Part of a small language model's weights.
Size: 10 layers, 7 heads of 64.
Architecture: RMSNorm before each block, rotary positions, no biases in attention or MLP, tied embeddings, normalized queries and keys, capped logits.
Training: a variant of Adam for these matrices, 376M tokens, 5744 steps.
Each number is 128 + 32 x the weight over its row's rms, rounded and kept within 0 to 255. Layers, rows and columns count from 0. Numbers have three digits each. The size before them is the row's rms in percent of the matrix's.

# layer 7 attention key, 448x448, rms 0.0296, rows 64-127, columns 320-383
097:088145104099117126127099086115145090210117065160131163132112128143123123142127124207139087111067138119139117112085153112180121110152188095126103169093186104103178124086086123133177132169077146
100:117112141133131149136154128159172149133176108126115092070114102142109094101125155136077136124099155092137064159126188139203099096118151139179104108052173099157127104147117108100162209159085120
108:126142117094068083136118164097085125149077153123134069195142134123128119146096140186099071194114112120091173146060138119127131128140142068105122106132165132188143094109144101086135110123151146
104:114163118108110130079131137080126109134104182195121147082060123214154097147069148158114066096084125098126172128111136161135170169161117093124079138060112099125208117117105144137156129177128138
108:135126147187099135121105099117136135125071137107130096183152194166143185094169118104201149076157115140135150151161119169075163135139142169068110133184137110155084190109114112167083088089137117
097:100077151119155146091125094145173128136155069139108136117158118134096131080142186149099184129123124093143093104147139152101108111140118161181139108086150099101145139144112087146132178146074120
101:089130132154177144080140136173141149145157085137097157082094137122139096097145146129099124091131154070174059164132148135134136123099105154145149133123117077127199117134157146139198153122096128
100:066145102177147094135166105153115103222106067178113138111140136148118169155184150122115110163081127094134091116100152139148152178162142104141199130094130078106124100100119140113142140179148177
095:113099125130181105107146080209143154189138055151063138108075179147154144109110138143120164090113200108133088122120123129136088165107136184186156084072140075113152102127110135149155138142117125
112:142109103156131179108048097110204163155128120106099129090073046148086187094101138183073162106084136103171085120075126102199155120102154158145125094141138151124170127124148110137151193121095115
093:141137109117075148115150101066135130087098179087078167133093111110113121145092065108143158164169112185117181104115091083118182136114097157148130132141104122134109067065170108091100136130159136
101:105087105158173159197066088081078127131104137128115125151141140161186157130164130119123144131039158079191187173164094150152101081149074144113120099125120048165128192104092141131122156115098113
106:072087161141180133092086138154109110120198046107125128144121101139102132098131146132084159132150114126146081161119160113124179077092128150125127129077134151084128147112136149181077152134086084
106:162059125050179182160122109119135110130164169122134137157127090130119147177158174097130060122091134105110119147105166106145072150087109124140129085105136089132089089180141139121095141108096107
115:099154149147106038157098148102079113140116164094215131192135143106158121137118199149138120155144087213108142139041129128110149180127147117137166130203150153206098096128130153131124086161223139
098:153114108116067131111065154115132141092093145167138108141112148159087115131101152106097089162096136179152198116093138126088185139179167097089114130156140131153147104121147112159169133130161100
096:128149099172142097111146150121128168102111118104112139071132136173074098053134142103095141217126105161179083142159156138111106172090163174170157149114138148146153163157100093165060145204143156
083:174115158158132054119165108105065073121176092126136117109085090068149180138118188058144095097135133097155154129140198118111132113146105127177101101109165060089173114163117155169161128144130137
089:119166130153165139160129121199128103168134080072097169128124177134151151131110192142109150114065097140154122128134162147169168151109122159155119116049173112064106107131091097113081145163111111
097:160129134165170154115169112150147138206122106109129121137126151106120088127127180118143161152062118089090119128175075091140045113186124165124150135135185080199087133152116124125145133137100100
103:115121152131089142073068177142097135120120161105104141177110183091111140150177111069100158118182133115134192139130061116142090182070108117085167162158068179155149118140164095176142091082134139
115:120106141108180146097153141205176136156148033143085127059115088136071137099165153134102143149087155072128075149195145110159124086165135134127164093080137092088130136165103178147115179156065155
107:145152183119120124115209130118187132131093098117081140133117137181128132156087068075109115104136126163172148167070143136129147147082144134139142087080089153102138129098148088141063133145137064
078:125171150125202180138103102136189157114160102073091144113172112172139150113159062142171139131134152114150123130146100117176168115104095157162081187138077132141131108083103092139113132095093142
117:138149130133056091119148095044116144134055204123148069150106152094122101150107153163181119169095119148137189145098116117073109162134159070141089143144139167153086149094130115144111116146143105
103:134103127157140166165095119077141174078078186069107151174110141136108141170114091106113106177136167154116114194196065124057160178119149157155126188161117137108142066087103067149126093112133073
105:085131133117135187143138132142102105156129088093179173065129104101165142117128181130077187141190094135115156121122121128147144128089115189123157160094157115140098193048118183130128163129118169
100:163158109132115140112165089080126104122134156118180165177096149152125141131166073094109054148205114166096122132121143147105100132146108130094140181128128120112096109087118083173048124126178097
106:134153117109106108117147129169167147132125114148124117134099166190143156129126078144157113128094097127077141151154116142121134074146101067096123167128126110161139126113162113111075118202171192
103:070104119087143116102144126076147136130130072115187149134196046119110121071116131054126086119129103150091115080149193070125076146102148139139065118096132160110111121115151111129087158154137071
108:151186137149111138139193138144102173119086105104141145084114133106095100129092089128086158113117109133108137148107166134127163106067138107095130139180106119135142087111120053085166110044148153
103:077084167138140103120104161160110169134051148178099093090154134120125131116126161162087165141131146075135134082150117058121170151114132133089138121189098130116057177102198166164100121107085154
119:135073144149196183143123146176159169100212084115108126099159139129102115116142122087095177128137130067143036167139123108185109114122080157158138072064107118115113165152186108109088165083114096
109:146083154151204144126114143161080163095164094090134100116173141079136123114179140054129176106158115107096062153181153117169101108135089196124169115125097146122101107159157146127108173099093071
108:118109122081170142124144128119159126115167087133098129135140092128096125130156131112061116175081130095104123135139144093177061097178120114219137075064153136126135081121115119076149126186100125
099:090095112162175178115084106151177200132219088159125126093112161141106121067133166165114161106115129088165084143143145128173096120108114148128128115109105068147149143129109136148107195117065115
101:140151156099081095123108124109087093117057191115149073166140126153137121148153155166149104156161145153119161129113129150095124116138158093101101179202156212171105089129113118129141121113170134
108:141062129096158141177106125211173102058117125102147168113153181092111103148167112159145123109137114140155094136173101123146124092122095140104163181133079150152138108136119145117130146098118109
100:088146113133125139173114145161123122139122102126067149156100159147132114110169148155136091096089151134083125156070172157158172064062176113149145131144081111107147121181091123190083182106091157
092:173169157118062143102177113114091116128099180154122105154086109112152152165123085099122122137174148161128137130110092112141140179154118139148101097171102183114119138101191096124131091108193162
096:159127154149096131156085097080115111078123152120157145154138138126150180161131107069186132125178106184149144102109109081152167130170083137101146141166119147163066177094146115096108099103168087
085:077092100146140128087128133164125109179105070167112119147104164121117095133135155163114110087118168106121137131116122206135070134115161130142101137104172087117146133173069124168128142144100095
104:104087098088132197130074128128105114091138134094159154188085126104118134087161097109134137116166077137147143117091144148096107161095118152119101144160139115209115138108132134144104120078133078
101:168111185168076078111158102080155111133111160145163099120188138081127146179101128103136219109158095143099078096118099158133134157131109132120132170136141187104104132082149073063110063123126123
089:115103144136103109130190154155192112163143126186133131068121108138152074092128163119088141158102100076121112146126166136122129129111117152151158125068150099092131132161141151141127155194141145
107:149157106151090132105083149136113119164068155112115117144168077167136151156113071133169167107185164149133146101114145130131169144114157140127078148139218167138080146056116077125115130119172141
084:135099132101102111143106092123133117118136164119173053117149123159090148160122131116181145106184154116104125133161113091091175141147175135075112155175091139131105131164136135129116138091172062
104:133082165052172187132113102107141162161101127103115120152161107147119100144133113087202072146134140145140118099154081142129108076144122080094077188076172158143097100123126164142128152129133164
108:191131119181075147161138153084131114147137157178092133125164124159083115194105122132107121159094172065125149179121125095094159132134145127100157068172131112094114161136161159111052137160127122
112:124174108165069144132081142090105140161052152132142071158123101164122133149045102144110128163119125172130161105133099128098173150101156104139120094112115207126120091071172055116121138151166133
112:167107108104080080138145130050086160097126159099149051165128105162138141095096119158164147129125135149095134119107109123131128183117125114116136087157109100178123151124066133143148129109137131
108:150135115144070118129092141081086167157148123166089121186069092102116100152123108136162123109144155145126159110080120153135154144170126113117087158144160170144149144162166124145193125130195092
107:187139195128191143156082176110169135205143095155155137132163089156159136160154142146151109094088167080121096058137164135190123120096145128121119120132111129115186109110120127141140076119127128
066:125121203196136123112098097144129084130165143077164153112102039102158153143113195107119095070075114091123102173088167101152160156140133130190106167095175136086109101115113126075114139153144128
110:183164093159131186172116103135119119143117096067120159139131127131144141170151165135059120056124137098181072154118131109181151092094110199179116107161135143095129105157124174158148132106100121
133:128101163115165185116127110170193143123138107118084134128143152149092128121159105130123116088093122072163069168138170147179123114121096151164131093098107148107110099151115077142110198149089097
076:184139040100115147156151151104133150135099115146141127103122129254156218085160057171133141151076094092185164085132146160112102064112140102124120078156108103132200140146102154185177122180112137
102:118073119077101156127114129112122138147107139141177130125079115098144172177129141111103068096182200125111115108128141115145065136106132106090163082176109191155191146148161120077067121134114154
109:119095085164143057105146171096123109132158155208193112182139159052099101157076088144096125130142085090071155170147121122150095167153143105097173110080163073143115213156139117126138163160139084
106:148130135076153152166103134086158175111104158143163096142134064139108168155102128198139084111151067119141152118089141126110158148143157157102085161082119107175176137126142063086135145090134130
103:121125107092139099196090130122145191087117079156138140170170109145102123096176114183120146145096128104156096174140126137154101161144125119121116152159084165154119162187102112115102081103084145
107:160207135145124117164167137135083110183177125134161106144137161149123141135146212119085074138121137129099085168137155128198142128168131098214154071167151127090143174147174120143161152078150174
109:157118160135155172120209171123105147087170159143081096116131085082135112117101114079192196156109102115093133092086114097144103124103091148126147138085162122211073128116136195124119138136119125
106:102131105097159183146046087106156158175132165143139152177127125189228162115104159150116111093097101087144175139117183150092170179109156111175069138125107139107140077110141167123120151139104181
# layer 7 attention query, 448x448, rms 0.0322, rows 65-127, columns 320-383
099:106042144128132133108130123111108108144154117097145160110177090118176100060163156147163154162156089102154074163112137060173104121136120162127168122103093152148096130138164120154105185080154092
093:177136084135178116166216112170139132136181094124116133116058121161140094126097158102089067136109135168151118114149150128150101121117077130114118064092151131081139079152101088117105125133120139
096:122106113202143112159167110209187137120158025110079117148115146109122157093193128119091107088096161082150128194102148138135053127111084162156148100165081141109109090171065089112168162096049145
100:144139177123148150078084098077077144098060153120158126135162110096065150112091131162117137161166108142145126073163112128151167099137169059149143170113141122188121164109200181149060141165113141
102:103087113039186121145121164198182081083162134110108169134140143147143098135123084128158134156129061105140090089121195117154115124106167140154073159079134194141119083147115173148152191157123147
093:133079121111154119152147115196176130117144074100093107109119106127086166066143174074108113121102126126166120130111124153127126063132123135156134046127089172144059120200091126161142149100077110
100:117068078145148140061072184133110072107162136106141101119146145075151069092067108123212154127158138121142168114113096096146167167104116169130102130114138148154102152080163124106136107087169118
105:105076085087162141104099158166167021095123136105116141167164165114130092101183101075203155187130081134157119117146161086146166096110123180089082167116119176157106127117122144126151181075139122
092:148156145118144115179179089210151129059152152092112118133112153062138168149165088090129093054130108132130117134157156162097122123132097132132126119090063171076109108119113080097117093148080139
095:106161147103135113109124113098114022099065167138166149134150133146130103142103079151136146146102129105140125108135126121107166133095139141105052206091123119116150109069177168126127127085174125
099:113076156155161172160145102190152115128115136109095135084169197147094144168159122170172107168127095066159128202100171105166096149138152155200111123111123153129091086108132123064173161158096181
091:138094101186135067116135130135137147171142130093119094096104157068121200130149149096076166075144077077121135150055117151137047099166139126162144142155098179149109095152098106086153097169113095
103:055123168148129109149123060119138083108114089176115159141132103185168150150148082124153085181132101105129065181114111157133193184133158182152114122101165165086173068116122123097122167076105122
094:134137093141105109173120157126126065127116149139173180102130097107050140095151134115093187196118185083113143091235121116146102125140116103117123164131150112077175196098118133117145109149115156
095:171141170138128124127100157147068114088104119055171047134156147103133177137088169182118186143150129133167131167141142122136101117066073123156139134142145151115157134151157075118106125154111104
096:158134170100145120185124149214158131154137124097131135062105082160154110124149082070142062113108178080132069147093160104141137119108124087145120142115074097144120084156095131101149095099155140
111:106088152136164104083081112156136209154186086112146114096107175094157154110126137091144124080124108131111055142132138135173110120127101127136140076080127123097102117128130110133121127087105118
097:095123200110176083141138116186190142121127103104139150068132103124144117120114059060124096110118122098101042165101181126168126085077089135154127149113092157116052091167130143111131129119104163
098:117111151076110187112144148166163110131142128106057159145104125135141142118093059091181090115169133130150052117095142173142202158121156115099066083097153134083164108109076112105131116160146122
103:192115113137136156110181100075085175130209148119148134137146133114113163116133157068165090124136182103109132128182110141129130111129126171213130105089138126131107126096180173127103142162117126
092:148163167166157089115136087151165120141133119142137077134125125091163156087097156147114134066163127128115074160089128139098159119101083122125148061110078132114106091194119073160189110058127116
101:093132089139113109166062217150091130153113204109217153154139047193180084114169133176087157180100115077100146081145100111141184147157130155101098199190159141128138108137101150117165125105221097
130:157151097129113144131145117049090088041049174125123132160154096154132113123103122164149171155127125117146189118118135131076095152101166083058124155181164174158151142121110163115136122134155141
093:139104135084125160110039163188135092155105145098098090148123120087156148118089057111144106095182099125158115125071137116143106126095092131069107093113108139148172095137134082087138071163155129
101:106156144099124140109205144147130077157146113173167143050165207092102096120131099147118141155070153161152137124100138124171098095125132116169148144106134109158213125111132149089106191191140169
098:140112103179112099124166128141155144150113122137099102111142129190139111157150098149096107177122121135169088147166135118069111091117179149106157083182073150159124097179087117134148099165166124
101:108166135162131122111095151111108124167154141140106150081085120153130121110162128162142062100116125115154120120076106150139132161114134137149100189051185015117183151132156140126114096144110111
099:148062160147134135163165165106136133169139154177132162098090141198100124098168137094126066112139099087121125142114233087098117151164124112153141095128110153150095099141092145089145118131144068
099:123150119123138141120137137139107152093180179130148137077150098118137086175124055142176165115168116149153101094112044170136153168094107147115069156139147107133151140076173150094157093085120144
103:098155130121165141140157163101093109174145123098131152085107087094105075111180132148126112116115142182139160062145156175091145142109103160063122142142139074156126132134140191128089167194121119
103:154087152128094166138167096121153202129140123044113065113095119111145195125190168089163095117113122184134107106135140137068109097163104138163083069148164170157076114158101103088115130179114117
107:148089136114129123112103175139118139109173161107166103099160118077115091114145120093117142178147102141097118119122148131123125133121129146127125117135108131183089117196177173123137169086147093
095:134197153124068122132117146064090132136143206131164105107157116118115163140151098083146142174152183162113140108097106126125152155137157121098136141144146123131083166143170163130107100130156146
101:117068118134113100128123181156120140103153118086100146097130122147160091062134141117183140141137132103167070197137138076169070136095132156102141118106099124147095113120134111128161187115157111
099:131073126104119162127138129142158096118122119124112168151156146076152114103162084174168151135176095112136107102105130076095159139147138159169146169141113178151132103142116119114143119094144100
099:138202140133126141134107104137134145128140118165123166087108138181137121168080125140025086101098122146111129096101131165130129112125105080129143123125145135112165134131126136130093126172085141
094:116116111107136145154115149112121078136122167122152188122183123180183102151095114210198138198102123129116167145131134103092154157120164138147110152158116129127164130102152149096139144129131145
101:142091158097096164145140131105134060130125155143152165139139147095160092146120144180159190127175111122128174084093110124130116139153168157139149140151150158125168157122152137130117140088138058
090:123125105096133121071081114088095120119106162106193152172163136082130102111110096086116150146174146169103145100194067145123109115131139132111131177106142070164147161093172186119055068143189117
086:084136123153127131103095130053103078113101208119169127183180158114137085141103133195199192190090121099150155116198130103104123150087161122167078154118150133100124101105152168116150116123155167
092:187095140084149131128090159168141128123128131095127110081102110090113132065139182104128128093172062104114114149156130110192098104141064122154168102100111073139077185180111103150149149144078116
096:168135130098104128085188100153145127075109156104175086094135140121057161119142195115130145163063147101154104142203081085195113114143120130190086092071124056125127116141097111101135140125081163
095:139101082066147105131113174091108129151133162121218136167073148118165080144131113141184139114173113146087143032140176063118193170140145095109108114127159119141133142079100140146085107105190163
100:119114106145133110113189130138187146146187094140137146088113171106158159141120112058135091084186103148129102069104134119123146139176117138129146117113157113114092140141167127148091142123136134
096:149070148118144136118126149143108127107162169103075087145184140094108099180093194148197143136081087095159135158145122111163140182101166130143072131056095126124173138093115140135194135098156130
094:164135077152082133078136144077069083132094181170086132178128143145114122140149128201152167147157107139144204082116089136087100135168151106116134160150117135106182165072140120157138113130165136
102:102181166124106084097186095101072126082125170096151105120134102137206110093101175186181151094147111092067129169108162067133152127137152169112108154099128118161131152097159096161129129059142137
099:117156104178082147082151125088092143185143089157133178130077091177238165090148152163112173076133151152092151108097084157118144114105155156108149103126171138109153130183116129146069195115132043
093:115132136183138149103161164119167118109182153129159152157106138098156095115125089104124177100126169181122117137097159090116171133093086165122117126161135116177188169116111190137100090147210165
092:111148098140091130099122096161149095151205160202102197126092145163129132152174086142130155126117105149177166114160171121098180165159159115143151192085122119074189162074164139140176123137158151
097:105160115088123132118162131150110093136125177131127147104124154118105120162066120113055135117124103171120170151176098184118069132107105137125144130093101096040127209092133161161114163173088111
100:109143089102140151179156106157124111059088167111076221106084099152142125162133113118057130125200085130108156132137076126096140125131119113102131150116133131067069166093145122083092162159115173
124:096084174141161138125132109160118163091195105105167165097101142089120095147109122100121110103093108135117035150119145122171138103134100152184179110096128137137117142150178135103118136115090122
099:076135105112134086092193132111122100112133178174148151109103125117120085114122080104146123149065071113152111138189140180189107073144164129158146144043129107099140102116133160118159125131092172
095:103158175117174195130092154146114105103085104123097142150096088154123178125109101158150088096126131143128146164112164142161155108101103136114105192142159171157149166124107165129147095136087178
133:154162120147090126129146124059089085097049168114117107157160130144129155114127114166138142134153135151123207145147147135096100153131145093106141133170149144146135149131075107122147113125135150
099:128131109066135138134169135093117126081177125144176118110076151163105137181109165148102118128099074148187137095158067116121152129114125124215126143175104039115176118091168129099217115073128119
101:176123142059103159121154158167101116163141130099135152132106132089149187119149157139098135130138142153124141153095099064129112125113119153173123079109164145130136177087128083106090093204122188
102:030123154157182150108105108144122110112115147152133138121112114164078138148164156116079132152063138118137145114156109200141086156118111139115108090178138168132106120094029129115144052113152126
103:144109123124183128182160107138101101083123138134123141119111112173120101170170110204176098113105160132119128112080132179092149141137123071169133107199164167137176075163047144118092138106117128
102:159103113130122100098069088091144123092112085166168130146106115080200128156128163140084149089125155138145130081102060191179152121097061120039172115151197110108119145176151156117100101138074154
103:099145160113137134093142058105159113232136123154106161120163161118097139140095057063163118116138150124094145121143131101108129102093145157141108140096142133031114073111167096141195194146143126
102:103112136149152142089133090152122180094129092079163091134134113156164113063103153129200137148118142170163089150100074127157141119133142125092101129160105141153158154113175110130184088076123135
# layer 7 attention value, 448x448, rms 0.0274, rows 64-107, columns 320-383
116:112115136143150150141146076090124124155109106123202135163146091143077113130115100132134145106170125096137148137128106083114112175123067090153190137121133125134079122167200140149148094112094130
105:140213135142147150109184079167117126135134155096147125093093123054142118170150074107175134057176096154093133082101132134140168125161144115135104131114111125093146065117158105128083125090107107
106:087131110104086144066120107133157174189112170182123111132092145155148124127114158141148123066128166117147139184154124174143060134080134145095087124143072100135114209163113178133117147119142122
111:084085083121115096128136090135106135130078163155129128099152131158107116191113083117116132115134160129056146130137154114107143114189177064137120098163167154088146140129111132142082105114113084
104:083158162099153157087146175090132156090155150056117120104107159194153180159114081105162153098153034096130142136158141151106176111117063137173126118128129150149136105153126098157111127162076167
117:065063147104115118152122164139153116076112119126146147133146189194099150137112160160092108162072114126175133187103136155187085142114149148110133102138107165122158162055109164129098171128133063
110:082149149143100148106154168128110120175129133175176143104139135139122133151094136115147093112140122105100115142066113109122083157142174145161139115181103138114218122145047080096158113089135141
122:199105153130130095187122105144087075093109112153082115115180121082124132128053203154131053158140058189146134126154160116170088097144129143175175146071107101077127111134131115047130177150122102
109:135135113084105094194089142114137090145132168146157145110102118122138110178108093163143100112151093124163122125121194170184101108163187096134109105144143181143148091145131162131139077162118163
126:178153071126104131131086149129149137077124121179121176134044187137149145107055115181140116129114110158113130180116091075097101105130098168098112129153130127139121129176141120140126156063120068
115:143182144092190096121095209097130134150136120129150105094156130120127148160154111109158144134070137110132094080117180091131089105167152137120159135193148098137164097137089143131165100161145174
121:141129169131126119123141123191115123130107086155119101152131113115175144120079199101144049100145132129125106135157118146128133149154117113100106100124115166128103115119130078137101133068132074
113:154108204110179113150185142130158181066106118136131111134123129148142126151145151090176158158146119085190131122147128132144152142160092098129172116112085134127082132130149144102100142134136107
105:131067107074150110103081097101134151182102075107143108183202143124140070088134177154110060098098070113090111162186134155092126132150135119102161108110127142165101092209149133136085086119157075
116:082150156144119134111161035109125181129147106145090145170127121147157128094122127107159074107123099154131141148112102170094149187141101148165160078155115152135175086163080058130076071134111146
125:137054171058118137084133162151129094141128116147160187151090206098099081127180192201134096094168158148171158149154207163165151120166169095118147146169101137155143156131125146085122148158135111
118:088163109112117108030107180146044145184109155131122175113118230120148086146152157108120130053138111148059136143074168092118131147160164133099136094135066075134192132144072098166147111134161154
128:146096127100123121077179105128128107107137107173088089149122214127124061137126138096195108104146160147093134104095098137048102125126115082185089110162155092082196096144100129159118130173141174
113:091070072112134098053083115103158170176153092066112100172138094160138151047111134115137106118177154135126093110065110124131125071102128141099063102116141096194143112121130122144167148119128120
123:145173129166131139161130085112104097134146153114128116111170064118133137107115128083160072180157070214105152068081170104119149090169136087152149134066199157123067112102142143062135156115117169
115:185071165145136123120123122107182147133098107128062118119128193199161143099109104144156127149148068103199144184174106168164228116113049138142103104145088136129115120112147118144076189128128167
110:100158070118159172096088143161102135238100181160144130125128157136158103116085111099129136033098111101082162133098156165090107135044152087135102088099115131129144172147157154114151085074116123
113:121113157099104123177130142108191190193149117122129118121057135101081090144096174155169087094083057143146113115114134112148129074166206112104088113160150116160170120149184106135095148122137143
117:117108137124102202126103163121100134121141169104160079116118120181152128081169118116178086129090093101093136125134204119137095144143166110145126152091150142136111178137075125144152124159131173
117:086106072190109164125115092147116164139127094137149131125135167140111155093219124119092141141224158149078151129068059094125125169131102157154148130156103111095129104127143106137147140091156164
110:100168154133130103156106141192162077058158140142114193118102130082090079160116196137130141181190118126149105125109187113157155121234124165128144174121133103104069128140086147122158127133144105
130:110136165159143119120160149090122173163101071106101180137067159156068134165101147144149116125112236106190103138106116161125099173162156126177172120169155117136151070074088100137110115167085114
124:126132120105150190152109147133133106193119165157050111111155148135098119182129162102125099141157037101153182125195160159134146090189118126124093154120122139128126106086124157159166123150099178
116:110181119119125133121108084148111146083123154121095177134105151096099091227120131164153062104114096160109114133116171116142072148107159169210118157120092154089122093163170151156129120144129064
123:102128170097086099109218104083123106158154108175095111114101095104044103117179150141122174142079102171150118111141111125093154112148168142163122165111166109144129109154166163156156100229148159
120:126157154116128132107103156144183081144147065094138119159070206119141179093196037156133153117180141114162136126126167176135194103204139166081083097187153096151097116131093085098141054108148192
107:138122090081114102182076120110136131199126118199166106135057208131090103151164165161135137160164159122128164147143183111111190144154180066112075157077146087117098141143154191147120142159130177
111:098102141145092107165079117137144111025071134119147155118118143134136168105128134141160184116120172191169120090080144132160168114145128132053160114153128114105170162107194147120152146086115142
111:084117061158141165121147169135160132178163107195116182146060150058145100128094105108118094109123234124088188094128105138120096168123153085134116079111125138132135117162122138126125126118165110
119:156068122107122094123099107145134162163076148151104140110156159146152136186102190140118070117129123167153152129123123104141078148121143110130167087140111104151120093142152164127155177189102097
117:156106185105130102135184014104120101091136130098107170154177149126106139087107190119089119162137143178164125134084107090111120118213122140130129163091129112089117106127123148091138169118095062
120:145135143092103131093135161050139167173091147065173106142170093111146156155134106122121168119143028119103170167151166124080180076158115139144105090122156111181132187170137124154121090137132120
118:141161144101152127107144120082130169144094113106149116108122122135127177077159195177130166130143109159141146132115134134144108159138101115162143160075137117176135094161124116057137131101122121
131:121170100088141140110081184151130099054125167145112157052168143156187150178051071127157164140156095106117142090200129103100061150069103116135075144141167155085154126112157203136092119154101159
113:140109097143145157136124066105123156060124117111133089149149075111166139178136140083163127116095133104087119069181135114113089127094135167100136071093146137187091174138110114090123152123115119
122:183134181081094164145091151149170156146154112057109103110125137120137109167142159195132111146120113136150171086121155137131110087156125089113148147141094125155116115151102152163146157078144092
113:159117136115140107156080131146148159038151151094141125117155174125156167109155155165140109144127085137119122134147137105182107096167083153105092160082143107122114144095144123140123114150176119
118:180071112135115124090188158127097154138087150122118064093128100143148086162193107108136172103144113081105124145115064071135109152103109090161152114097103101093132129129131119112129143165130115
119:131189176114124127097117120150139183055115125115138169122118128116167161156136141149125097090114173127140102136154103149158110148104114164149087118157135160129119139130081106114115129143108111
# layer 7 attention output (transposed), 448x448, rms 0.0257, rows 64-106, columns 320-383
110:063182142108137060193138115102121093170131100183142136071144128139101162141143116158113125128112097096085157113111189139139071122098115079130135128155140074102095114199160142168105126124079077
102:194147136100089147079123116181183100137115142147116096107123138086140153092100086176143147087132112148086150169170108082126122155114134155115120087143130168091146080169166101135055190162120121
105:090115100140136125087132116112122155143146106143119137101095153160140152164121161158148118081131163141116160150127161180171118115090129130103131157122120098108140162188156126122169119108122088
110:134024106077122131070164083146108090124116124113100131118161160114139079084100111099161098084133215166051151150182134112151146118139147113160116095174147136075148128180161120158126158110109123
100:146184146100134139138113147113207112073104139097139117076091169131124223171136071103089084152138082112169122133108145140146117151108096154160062091138166130123100111160117103162097100165106133
114:134125128118073100104171090162186126086037123095110155089136158113065175175122120111118134132085153130168116139043106119134130089159103103140085131163122156098173124096127106140152119130092103
107:084136097165066149108131121125137113107127157120123108130180112101104104131109098139208088129072134124153080177113107126144151117052143127111077086115107153143183139096116141132135159121121153
112:134124128156079123204118138154117147129083113150090040118113104146125125162119137141125113151179130114137132212099223118087110151105125132077169097146140136137052167128127098128092123125128127
105:129027135082110202127061115074117114095179143084090072118141129130111099061081096132089116160168141182122141139176072127176142154090188135141124094119085109128163136108170169121162162143161169
122:178085087085130166101100155141129053083142125087137111132144150097163122072121174134085116136079160128114114161135065134127112080123111109034167145060155154185154103097089149112074142181139108
111:095135141159128080174083164133149106155085089136136150131152068180130072151144077098121123099167141148118139131153120102095098170172119147166118156150125115170090116152095053224132100152116163
114:111113115110114092112121140128088091096101095144139078165114125158132092048136186128151087132088084134091046157137108124118158153132151071146200144081181135115094130120080148114095105113157127
109:126134180129153087167209093127159133124079133135142126107127068111165160151152172128116140140179171084103120132153145104068113146231107177184125114139142132112121095178093082134116100181130080
101:096108174119180111099114097112137093168067090116145145147139162129134123110121144140090089126134091149058151132137103131094077155148132088125170123160174110128151124168160132162134081097153061
113:151187138131079123079184034133128128057127141175143131091110175062159199091167125121155113134098098155133098130144135117142136122116127136221135096177111154108197107155131141142055135139134148
119:089045170126147132142150121136086113187095134122154173158125181095161083097154179115128132101092122107108132118084140077149154123148152116124148165117123126154132170123116131122105132112142095
115:101127096137085126022080147163095103160189141155122152087169187095123130139099122099105131096120103135136112138095101088177135129059131134088136082093116103155145173141145113154096141162155141
125:136083119171187131180117107135128084090125103158134031175165123140145130158150117096186176123126132122125119113106072134186133093171134154186129069083166102131131169115065104106128107147154126
114:102079064185198154127147153101115153112101115121159088151097138148153126109105125092095082116135133191164068178096098148173137105099093132111131120101138145174123152134112146142143067094132133
117:131118090151085155244157110096131143097152164130140073124145071113171130036141118105160086155206165188149185156146196102131142133101128093117167116154112178136038132148135125078107146130120170
111:169112158123176095172135088156183175120095137114105073109109171164130218167135123152113078137126110110152151176103106120151139139176095146158102098151135107132108094143120089093140131140130126
108:150147107107177101075057177082124133200152165128110140101126150070107106091090122112143121101111139123127161112133067146126096109066176087077120120095143140135183177121149186100148082146116073
110:078078119118100176081087100107159134162173103120164110183119147157150062048107131164094121068099127157160059141135045122161138139119163134124148107101139125192179146104153150099091134096151152
113:153168144095106127124116141105145117092144155090139173129075149168111092072125159104126133118143122079125112097124135125159174118141119086186124150071141181125142128124177131124191086104142134
114:084140108162135111157152109169121106115084129143179135059130149093127179143174122125108125123133147147079123115096199126109101129197090138123104121164119176114149099138112115158142124110171126
107:092106130147128141153132127154122092092125178135122123102141109127152079137098149138118115149156161078118115191156106133114141176139128113084130165157076171141079155204108155110087148162145204
125:098150154151152135058182116129101115142173085172123098134094149142086107080122158128103075081168157124132074167121151133129083138073173104188183134158110077105213111131128192144091172154073160
121:050091160102126150170083154160164127167137117128111124146136152159139133114120111094104087106176111114114181166146135148127120147095147103100105133134117104154057117121147138136119172129099170
115:154074095107095150095087118108124068075138136130062126079123112110106143157103082116223169152096118085124103090131126117124145107148168145129134159096149187142116181152176208160075156141139134
117:097180163136110117176163159166086168142180148179156173177089119173160084124124117139111151089172118176161131085102100113170105163040158167138133169127108120098166107137139154120112153123138156
115:134120186129165100132127171144183107148104130111168177155106196116132094114159143124066118127144105108144144131134081133118108137106135107105126110131122147140107128105082093154179086157149096
105:054105117102115092147119139109111136173151132166148132145113151151152075072117139121123127130172222159116145095146080128146118186132178115068102138141184108095142113129174180106148165132155147
106:096111171065127171176105127164097196119100173120119189134116168162138121140102177131117185106101154117166083072145072096115111149120139120112157125208168086094145133075125084066117173116090127
106:055112094252121137141132187096135069191115126155089140069079145113124134133138098108150089100103165107099117144117137181102091183181142103037134133076171142157113103114111215147106128151158083
114:149126083139071098124109104106139144166110117179101131083135144124149173143181074054129091137090155154131128101074196133154125087184156139127163129148066078184147159103067133137102144109131104
111:113093177134099169114165037145126115120142099123120097162139138069144108075156199142102123145150187140174142167054125126147116102132142127085159140130138099091050146158113087102072153111115157
113:134184140092120145066145151121185173160108133134145179134157138127160152151122073091098145083182100155123192126139196148111073130092102130141109136188156085100119131156164091115100136136154128
112:107121124077123115119071137107156169099136157109151100168151164162161149063118171163104146118168120091130132113174147149142073123091177122131192146163129135186133130160126155099077190137159149
129:147093084072150138102077177059149094110175118095090107083145108105117169153060090091152178195180072141085160094148144120160066133128153142148137144109157107104102109093182100163157120126126170
108:084115087151141120127163068093152188116087112105125169133127062104118136197139112036161158137093146116083133105152177156089151124194095091139088117144164137150034116119149131094123108085133106
119:193074146083186199087113124110144105122145074082127072199126147118158160111150171151094165127129111138161101134133108168172108117194126095137137140106046124176143162176067136138189168099160147
109:133079131089091069174124132115174115114132111110159114141111123189132117133125089098130081191180112089044163197153109124157087120187125161131101195100101146195108126130154124148154136131108162
115:232098105172118129159149122112132125124057135118140113080112093165109142180176092142132142107176138124098127161123176117113109119175109125123156116112080130141142096151057042175122139152137104